Weights of a small GPT-style language model, trained from scratch on English Wikipedia.
Size: width 128, 2 heads of 64 (1 for keys and values), MLP 320 GeGLU, vocabulary 2048.
Architecture: rotary positions, capped logits.
Training: a variant of Muon for these matrices, 151M tokens.
Each number is 200 + 20 x the weight over the matrix's rms, rounded and kept within 0 to 999. Layers, rows and columns count from 0.

# o: layer 6 attention output (transposed), 128x128, rms 0.161, rows 42-44,105-108, columns 0-127
# v: layer 6 attention value, 64x128, rms 0.0987, rows 42-45, columns 0-127
o105,210,177,201,218,251,194,224,200,211,203,207,211,183,189,207,203,210,170,168,140,202,173,175,172,221,202,220,193,188,212,219,177,224,202,189,154,194,202,218,183,187,196,178,214,221,228,212,184,191,184,180,175,239,187,216,201,196,192,182,178,176,202,194,203,221,203,192,207,185,196,220,192,215,203,207,193,199,190,205,205,207,241,193,206,196,153,194,172,198,205,197,213,171,184,213,157,192,200,222,182,208,196,212,190,234,186,164,194,215,181,172,198,224,206,198,197,195,161,237,179,194,182,200,212,205,201,225,182
v42,207,203,209,251,217,208,196,204,245,207,202,252,185,200,221,194,200,143,226,220,229,198,209,198,212,224,184,205,216,185,178,198,188,225,189,209,183,213,167,195,211,205,199,211,199,173,236,196,218,226,183,221,183,213,186,204,198,185,209,210,185,183,215,215,189,204,190,169,140,206,200,209,179,218,181,197,230,229,177,190,199,196,211,204,204,224,205,226,225,216,197,174,206,176,235,184,229,214,177,207,201,220,197,204,188,175,205,218,190,208,235,195,202,184,189,209,211,202,185,214,209,192,173,160,199,190,144,225
o42,183,190,222,205,227,181,212,194,201,167,186,216,229,180,198,209,212,176,207,205,231,162,226,202,230,222,185,210,169,180,193,177,178,209,167,217,181,199,208,232,224,234,228,220,188,201,195,187,204,179,171,217,197,201,219,196,205,208,188,196,209,180,210,187,214,172,155,212,195,183,182,199,229,208,211,218,216,198,159,215,196,193,217,194,203,214,194,219,229,194,218,169,193,200,191,218,238,206,211,182,215,220,231,256,216,190,204,243,215,228,195,236,187,195,191,216,214,196,174,209,204,185,136,194,193,171,188,188
o106,203,210,164,213,245,221,214,219,210,202,209,209,219,157,197,186,157,189,162,206,176,224,178,195,212,203,232,190,208,210,156,193,234,194,205,195,217,192,176,188,217,200,203,212,205,216,185,192,208,206,210,203,185,207,175,209,230,176,200,182,163,217,175,201,197,190,194,187,171,213,227,180,198,198,200,212,228,197,218,186,169,203,209,200,189,203,198,210,189,210,230,208,227,184,225,204,203,211,172,170,180,210,210,183,194,221,209,181,175,174,225,179,174,206,180,217,184,200,204,161,215,160,209,184,209,215,224,213
v43,194,197,181,197,186,244,205,208,221,209,217,216,189,220,186,221,233,201,193,190,194,223,176,180,156,196,189,194,213,188,208,237,216,187,172,212,217,143,201,212,190,164,218,225,217,189,243,169,171,207,201,188,183,199,190,174,201,193,190,166,195,206,198,217,184,201,155,175,193,194,194,181,196,168,239,209,177,213,199,208,188,191,195,183,209,205,230,236,187,207,184,198,214,238,189,204,181,172,214,244,212,201,194,187,168,217,194,195,181,181,177,161,196,175,221,219,192,215,192,232,197,191,198,211,175,221,212,227
o43,203,200,207,219,211,216,157,202,227,174,177,187,181,183,223,202,225,215,171,173,220,200,189,202,192,170,195,205,179,208,178,197,200,214,213,224,222,192,167,192,208,170,183,209,206,186,186,180,177,197,188,206,210,207,200,203,187,173,176,177,176,215,183,233,217,231,182,209,197,193,214,193,202,205,225,184,181,198,237,213,207,179,172,215,180,195,206,209,204,201,236,179,200,203,198,155,206,209,186,181,226,238,186,154,174,185,184,178,192,176,196,210,233,220,191,185,193,163,195,227,204,204,205,201,194,258,189,192
o107,203,207,222,225,242,191,179,216,209,231,231,232,194,200,179,180,206,183,206,196,156,253,246,207,199,219,196,192,222,201,180,171,218,159,213,196,208,167,210,177,130,177,239,176,180,184,195,229,194,180,238,228,192,149,224,174,172,205,225,185,192,213,220,208,216,212,189,199,206,227,210,193,204,163,164,188,213,222,174,208,224,180,210,166,212,233,233,174,186,229,193,181,193,189,170,211,214,198,214,199,203,194,211,186,183,201,201,208,163,184,216,162,189,178,199,228,177,224,189,184,210,190,213,158,235,203,205,191
v44,219,181,165,193,220,234,196,229,168,205,200,209,219,178,190,209,217,200,200,196,189,221,187,202,179,235,201,212,191,210,193,183,200,226,223,195,197,169,187,207,174,213,205,181,151,191,211,203,245,232,218,201,216,226,229,203,183,172,223,184,189,188,220,194,211,182,207,200,213,178,230,197,210,201,216,209,205,162,216,207,176,169,194,175,164,182,183,199,209,224,210,207,176,216,213,231,206,189,177,201,245,187,201,196,214,200,217,197,202,192,199,184,206,182,197,190,236,220,207,223,180,217,199,191,188,204,194,233
o44,197,194,182,227,267,215,189,186,224,204,230,214,193,206,217,186,191,199,220,222,215,213,187,221,203,212,157,189,183,182,213,234,191,195,218,227,209,191,188,190,218,196,201,193,199,225,185,189,201,197,217,220,201,209,233,198,183,178,210,204,173,214,217,205,195,212,219,182,205,189,196,221,201,221,212,177,207,180,191,225,202,220,219,185,157,206,181,181,217,178,210,205,231,174,231,204,240,170,193,228,226,170,172,177,236,208,211,172,238,225,183,229,203,196,183,207,220,183,179,193,204,214,227,202,171,232,223,225
o108,193,180,202,204,208,233,180,214,184,181,192,197,168,200,193,193,217,182,219,203,197,204,182,197,220,176,177,195,202,210,218,195,214,198,189,196,214,172,202,208,166,197,190,246,204,176,200,217,210,222,217,228,180,210,188,162,213,173,219,201,253,218,202,142,205,202,205,226,185,196,208,199,227,202,191,208,228,182,220,226,203,203,209,208,203,202,183,222,214,206,201,190,194,246,211,212,179,215,207,166,229,199,181,228,187,143,187,199,175,196,205,199,207,205,217,180,213,210,229,212,208,179,180,202,197,201,181,194
v45,200,216,211,197,202,157,195,179,182,180,173,188,187,206,203,224,216,220,190,209,226,206,205,206,207,206,200,228,193,190,197,193,180,214,191,193,185,190,229,195,198,184,185,181,198,165,235,253,207,208,177,217,205,206,241,218,160,207,184,169,204,202,195,209,176,203,204,194,235,200,204,188,250,197,215,200,196,192,209,177,209,182,195,188,202,175,196,196,190,211,184,162,209,211,196,198,220,162,182,160,229,192,204,209,213,201,190,220,170,244,204,194,195,196,215,174,220,212,205,174,212,204,212,196,188,172,218,196